From a checkpoint of a small transformer trained on Wikipedia.
Size: MLP 256 SwiGLU, vocabulary 3618, 1.54M parameters.
Training: a variant of Adam for these matrices, 9638 steps.
Each number is 500 + 40 x the weight over the matrix's rms, rounded and kept within 0 to 999. Layers, rows and columns count from 0. Numbers have three digits each.

# down: layer 5 MLP down (transposed), 256x96, rms 0.131, rows 134-155, columns 0-95
# gate: layer 5 MLP gate, 256x96, rms 0.139, rows 135-155, columns 0-95
# up: layer 5 MLP up, 256x96, rms 0.132, rows 135-155, columns 0-95
down134:502534497530496478541539483470443518476467423524520500481463492504526560483539418515576468489504474508562435497476531535469500593499560557533499459406530490544437434523417515559492638528454427530502446504478471448504430493467553484499523500544480444459491599494512529446499506525543526502
gate135:522545509504554497478511506501492514498503526573564449463521485476533491489535479535544469485525475473492438515464484531473487500494533513503501516563462491492517528447491374483505531523507536419526517464505503512536509506444508523523506490491473499511522515562469497454487450563533517504
up135:509468501566451612531517496515457491520511467513463512471495557506482495437491561460497602493525515494514528479527559437570523543504480500444532492480498509499498449494495511451550454479487498558483493561509512553476518538490478485445417500499488451528530457475487472515486511469518478504
down135:507487538505451539537457486504439547500548465525498458458521533517554488510583434468558538479554506467476492437458475458537527500484453492490530513475462531469475471553534453467516561496556416553493541534534462503518523533525518446455511522493576481496488469446469443508498470456528510459
gate136:497596452448481564576466553504504555571473455532460510515506485514508450514499534494495516502464447452543550494507532509558512443511514487575551490484498519466433558482473466485481517562544449474482553472463505508512504544529489503472503561510479434399548442465541487525522482449485490538
up136:431510515501449499502527540520537496535515431498452459492484534565545531517476507510501548439461462475512533532538492506439532556476517461536556486506574431471496452576478497511483493566499489532490555420489464515515510492547488426437582550529470473537483479580518467492503495452583562536
down136:446538475489502423483541465539535436436500556463576537463507554482476536545479490413505504573458496539496459542513550472469516565403494527509565466502549480494502487488458507504497443467469491442459467516510534461497440460477488498551497587525483456536442490523470531473518469497527513460
gate137:530551507496501469521481456572441565458559457538480550479462478461519518446489476487561530472455493488523522523516451470573514577496551552420498529495450484536484503497411454438453548539488490460540483588511420447489445471451557523521461497456526433400446495520549514498488489490460515490
up137:570513511455479530487461491479548529459496495489497545503520505494481464487539466533481493543434492466579445551435540559438488401502468509468468518544498472549544561492478442496509549543497500542552480532468555581491501545542466502449478425458511512457532459565438459512522543510603445484
down137:554448450503458471514434539516529460494546561462429510565543476475518482521518513500456458520479541535491535498533508479494551475495497563458541472536542503512529532535426425369543509458507480387542481480478464508528504433568490490493455453525534538483536498458594487488473524486531511514
gate138:525499556513489466486511518516534495473488543504514515486494550454562444531535532464505502441597462502475488460492494492566543520517531507536452451530516512468455520460489510525471560465504424489429484483503493526394468485489436538520508521531467540502481468395543579524490494479529522477
up138:512566492455536560503504456518485498536534481532506461481471533527511506455466465384495546506548475476554483504460444511517500488481513487495380495474496509489501502523464469504495521461510518488527441543475564490522500487405582493465469453453482455501544498395492487466504531540439495483
down138:462512531458515539518470509526531457547442411492464538512537551483450565533538496508559504492571528510494488504507460480429491459548487506490538486524463457499463462510525479546442563541558532548560541424529468457470486470507565485538471437505463485489507441458521509503445554489513504404
gate139:502432478468469549454472510528508507495495502511519502423520522475444499492497426457559462501489530456500520506538514461510568496519436454422524529493457476522431540482423504463534509488423462487537473496500504403527432484542551455462469537582451493389532469476552478508442492443509494432
up139:524531431479483515518555568459564560465582509462505493538562484490433526468455543498512580504573458519580473492491544524477515463540548537456550425495493467547433514476530454450520529470485566514534447489503439505486536463552539484427501441531458448484475554533478509538479567488523440533
down139:493516459490488515481535515589491522543534584525525451522542545538568573480508507501424531437507427544537403478473516542461500435461508536451558515540475474482488440466501447492500604506461476515560496457493481558490445524535512429501450477438421483498459469533518580490450503518570523515
gate140:529497457454475540519507541472512465506433440498544518472451506468469485427490522512504456521458472527478452457506538512516513543496419527479481527445440432495490529467483540449528610426507493524484595482516578557520560477499502542419534416488512468514476582468533443437537442478566433532
up140:411548445499543512503492431536507520508485504449498550472551538566500508502422507450497509410456474510430536557486504491592487462472481381458464511548532494510417502468535476468489453508445537529428539506602579530469491486569477481479496501474535537550499476463477495459479458493552546520
down140:482469477412503504458495494493580413501514460488494565482522445461532486542526493483455510510513410563526502429506540488544500546552525527477464485491545513551454541488482460438510550436474503451567459519479558512509458492423529471504497425510479483481519563505507503450559550541510474391
gate141:479475488495448550521541471565526492521515417528550502446507518556512517500542524469551508469581543532516410445438473591521577502482541465451582494505487522501471553410509499453505524493513466548520464490544510496474468541465519438504545521443507467547464517438492495471458441482487464441
up141:530470497453415492569457495511515502473538472386567500493480509552457465411509466504469439541500449499542522442462518527544553521439457458542472506453511523512583499486459473501559493524535490429531510428493472615505496512544571490516489455471526430518410555469536484510576431450457501476
down141:510492514462460441472501558461439514389536533493631495454437481479451504567449513525495496559527545597526498506474486534523528482484536446498508531522461478484492450564473527417604513526535533446473555498529501476563484488591587514494506500509463474547513497508554558466494505438510459540
gate142:572443526502499553497444454488490585501504484487522445475433543449495446498523492552510467474500490565478564521531551451519518407480544487411513493558512577561472515507464469471470535530532438460552420583499469463517462436500466512552479578482504526454449518512460503507456455504512508494
up142:454506488451472457521449510478490476486469462491522459524535457511529523466516514556587498521512452468470554446456478582523450508505490487522455490488480538539543601496464559448533512535516511502485556457522447431484552472493541502500520543477447530589517518459535476412525569480495442533
down142:472497458529486477522416461505519441540550468478517455465463518501542509513548501413520544511524457508500486526445495490475482568459568507487454463489495508471498564587495447526452476493536533544481511483540545475451449537486440483513491482496532652473513498465519478465497467474487462511
gate143:527490539500451557444475445533505516525521472475504490459569555503492480500480540459473554463484552531545523453484537492571502536553512446484439486527497540525443445432544533506442537470418484511494500538555470616467503485529449460482565517472415547525531479491501466537429458506515483505
up143:508534505527525554485501575500512617421542471499525467437489488497507464440538536494541593547475450467536570517490551475547496445488455562453534468507404449485469484486517548468542514493515447448571509474485480491522452457455509470530510511439511437462546497547536516517595518485468511497
down143:552451458532554468427487498548480498551492442478490482536467493586489472469452489477498489500472553474483508481523456576552445477540457476540545515512554485492501469469545489498556599508510439528546531529536504584532553532508563555483450441466540552511538406506510537511455541480494455565
gate144:562500502512519445469521512468583458476503499493528452448585456516474421503478490526542475482612511496507467452431549551518529498515488488398463579539487546571455446545404457463506517482477480544494511460568436599416507465512571462438489412522560454448547538498530462498471555496463516476
up144:567457551526450500491500551483488531461473513552526540458541498489529488555540516542444485464481564585533502517557432433466538565468551531528528427474440489579584482560539518449479502492455504524606526564541456491489441447545517453444446541464537524562519474463605474480437570484431505469
down144:438474498459418522522520384552521550492544511489514564532507542469489544491481547484525474493475523547498574436621444506546549474481510431492506557457517428449550504496481553598497486533470477495476530517512592527515592495454479544467562450543492584395489395474461512501526471502498474548
gate145:547460544476513429491495483550529590505489439554434486450536475502470419508459476514543454471482526520451487550552427522513517489453510454573505442530534486572516499506500508527465539554550506440521497564515533472504459489492429530515469489473514544521513514463457502471486517521510515467
up145:435461498480505491459506513531502559528527452487512494447608509457487468515481499521443460479495502399437513464515518489504524439550468490549549472508505496481454515481473493473500492494538497443555511497558513525503509520484501450541497562408404501505453495533558488494480553490523471475
down145:493486527451500491555537493503472439469464465527492486527521538461519494475511555507499533504579467509455461493514557470468515494467511513468507506625541485463460571541519497465507333522526523505521461524496475501495464489508544511497405513530536545470515502472495528475512557573516522504
gate146:454562427404512539436484422505472438506518432458526466444467491516513540477444482483469446492536493496483427464581439554522463530437568450512549500461475494499545503473492489470491538536547433471484529486552531463495449525492560461519553500529557512448459489536495476474505460549531518501
up146:418536405559392528478515477550505544469515526504530563470513473482466535480563518474534531382491426532464455450430545482520539517418525501532465489509431512529505466542462451525476510451523471464497471544575494446492434558461472519504509469485468558485577524506499439498454445556545486481
down146:517497472466533496523527528508479554546558500500504525518549555470518607526484572569436515460457501567533512599563533502487529483593509458497547473424519457500560476512505494493487545504507515495480430497611435516539442479500515487519495462472529529461447465476493598487463517463535498619
gate147:491466448513438563517497485479469536544511525467505490536415554508509519546472445504531573500525481490542509467472528483455582545539523552542512541447454520496508493556443420516525450478487553494537528440470431530521510517432567536518467521506579503515512490470444508558445500567453487493
up147:446438527529481489432552491450529566538460527546487499500477558523485516431499474477522543505511481522487497474462581573531501443485520530499502514520511496468424496567465545545537477520511500519521564508477493533508553556422461480550533439496414461524516496456536545510556481459513479551
down147:504472547557502417474481468507485494498489533561490479526492509507509482542516500517476449498530473532463484522468500558480453419491501480486430480566551487413484523599526532492513529490490361557490515500518596514442571489548548444512509550507488472471539424492516563485545464469497494473
gate148:490530491487562572486414429509525478555561503462568557526541416534573479448568555527456462457566517508482442450519525528457491492528462479522490488557509505517507521475516465502511492451494484526466522510489596561528485515524543544458575424497494516510434525457532561468572526511654509447
up148:461449510488507487482561435532495561472548449489519451490525448498544455510455428510518499513553487566468470480464536509398484490519582465462507513533582553441510432491523519477530462548517475497518481523487503495453449525494504479556532478500435546539472469445538521486510527479509532501
down148:546414454459501491514508553495469549493499585525496530502464548478494517573469502497534485497469518478482477542523480505597479498463503478533444595484491469472549488493452498459564519516493440504477465441522486516439550498520530499480443520452524533563580555533463490448485544513449482600
gate149:549460485580494450486536504572456522554568543519491420538431499473552503562429474459510489469558540514502469484495481461492515486529476520581526527482475522483462488544531430475469471514509529490509561530512500505477462582528592460536444480502472521439524499508502441541440533523486476534
up149:471583448475498524506460503500476500540532462486490542471522484528432518552505559493430484527498503562567469468497469471495456464484497489515451493526517442531486534473515527541475573523520492500458476580539533496493497482584474555518586449493490465519501502550514497483561504459497538472
down149:520507469501472592485540496496532538513571457578466533476464591468521492539559498500509505491469550511514490471489508484497490545480524526533485467502491439492494496459451545482570581549447453507469554468466493482479548517497512478529555534594453515531510546510490469478526541573484519530
gate150:522492501487387492516506509502499450447525457522483530398488571487527477459500497578519442518510502533436461455461505468522484525548527594562441480575483558514484499517468496443499527494493475465480538487478525535577456469463405455449495462486536492479508493544491562525596458544570453516
up150:509485564544458468520505454475497493517507533583507506535425484541549567518498440528477540561508479499500442486489554501498553591530486503514468469550526557455514474506533508519516477553428419510473589514448473478504513496534460399583448512458507506439514425487467497521508562529523522549
down150:566476446537499533483565475499557536485477514505500513492498530445528518503494436515505550542518446517492532540453450516561599512478526572488480480446530485477454500483485525423594546484468522442597494535502548553467498500549526520527549490535472452466400489484561492504551494498457525457
gate151:537488482464478534513502495556428498529462448493543532564457504543410495486456516499476550471526561508520500483444485538520455479605526490565499482504504502564495495533481514478497467448485561450522480500490488525469555482511537437513514474477560456525530509487550495548526547479454480485
up151:510449472515468514527444500522504527553422503484498507540522448489499462480490530447551526483507518523481544523520563530482534464499515506476511500499493488498533551542502476547516469447530472450496500449487554502544497464512478469526587545611482521446443456488619499581519493547484504517
down151:492491535526526527444526550513513561526619467514573487509454515444520528572523399463519552524568454539480547496498450488524539525464537490531479467503524532468431461495506487442526535508496444451526523489558516492489494535552472567472480499477503528462505553494432475493513483480585502487
gate152:504456427452503514479468525512511521531525501603463530470447506470450490475452474473575480501564479512437462522486519500506534475527522547553429586499530491500430493525484531505613503521536407510501474579419493567493422473518570554532475492577527484424447524429495481506499478563575451500
up152:591511507500497456484490536517514476393514514523589469396565480501544492433579521525495462489465516529537498489479461454482488496443402482454518519428475528482501501493485523478473554557419481549469517423479530544449529519424455482512532551440575506576487513488500474530468533536528584433
down152:492556596455531529503448552583527539453446504579463473501493505436436468487543524417474531484494554477479529498406409443535526485546488566502482478560498509439494464476507501493440449598422549502482427428494499469531480465490452505495513524473484510465572536502432483484468510560548490464
gate153:514392502524463496526494509505465512505500493545497466501469469471538484510486489421509488462497516509432538522534468554554517439546448469492488535491523488487468544442504486461451471560548504529485557547563483464417436588526561491483480507503522551472531474470499531485492434500499534414
up153:522508530474492539479470548531487553432436472549466504522501558545497468525517464567525479464476531550470505523510468556498476453440584523421520439461521496538471479491442476504414488492516460525545491476501529502548477445500448555518546587504484489479460460543594509522517535510429546510
down153:526525530449503583479486505404529468521383493453475503486502493497443552495446479464487528478456505560484547476476547498493469475530500500431479450428459437542475507543527532464487435593507462498514475510492525513605619472508468531498501480483504471455493480519492507476548515478485436532
gate154:475531507505523446475446500517525565467500502531542486459420398518456465465474507484536491468524562557499484442592488452450485460578496542512534441499506505528546515455509458530414469537450423585486514452515506494491524462550497485577487550578572508463461523513509472545496481460484434514
up154:481500496537466534502464459508549469563432491515485464508484466527475485533492462507525503503392448484523540527547487506553520453487417436513604518551492484408431562483530509502495529539491451441424542539530558536527477528403533529490528514507513490420517504476453517487525487460411504489
down154:550535483543523415517520533460534504432431458481481452422526490424550440426466399533469496493438481494491533526481515523538523551525510598518506498507494482517512526496496508446495535477480490448475563495494427434573539476553465528536517550491443489472550523520559445488477538512487543524
gate155:502502518490508496510508418510534446415508498495513470428538523491502454506498464414500486568543522510504506558511454509447529450540494545528549554479440501439474462552486483454549529440493582530506472454502559508480545506447512523538442528500490539470549499491491513496462506485580391473
up155:481470539430593549505468436489489501607471500518525558493564551402493527530468436511552532539493548491510503447507494504497503530493554460486495531492483526498568465547471494495536450456511460396463462515488580536520488531458522493458520440479501459533566489544529504513519519534463524457
down155:531454469478505474532531509485541450500426473470562539501480515546484511440416629490493451480471476574475470524487468539445532527522508562512602512522514518506465500481486554581513472520564532498514497545483480447554558507421447454479530485483497500554563508501485556490550445464535549544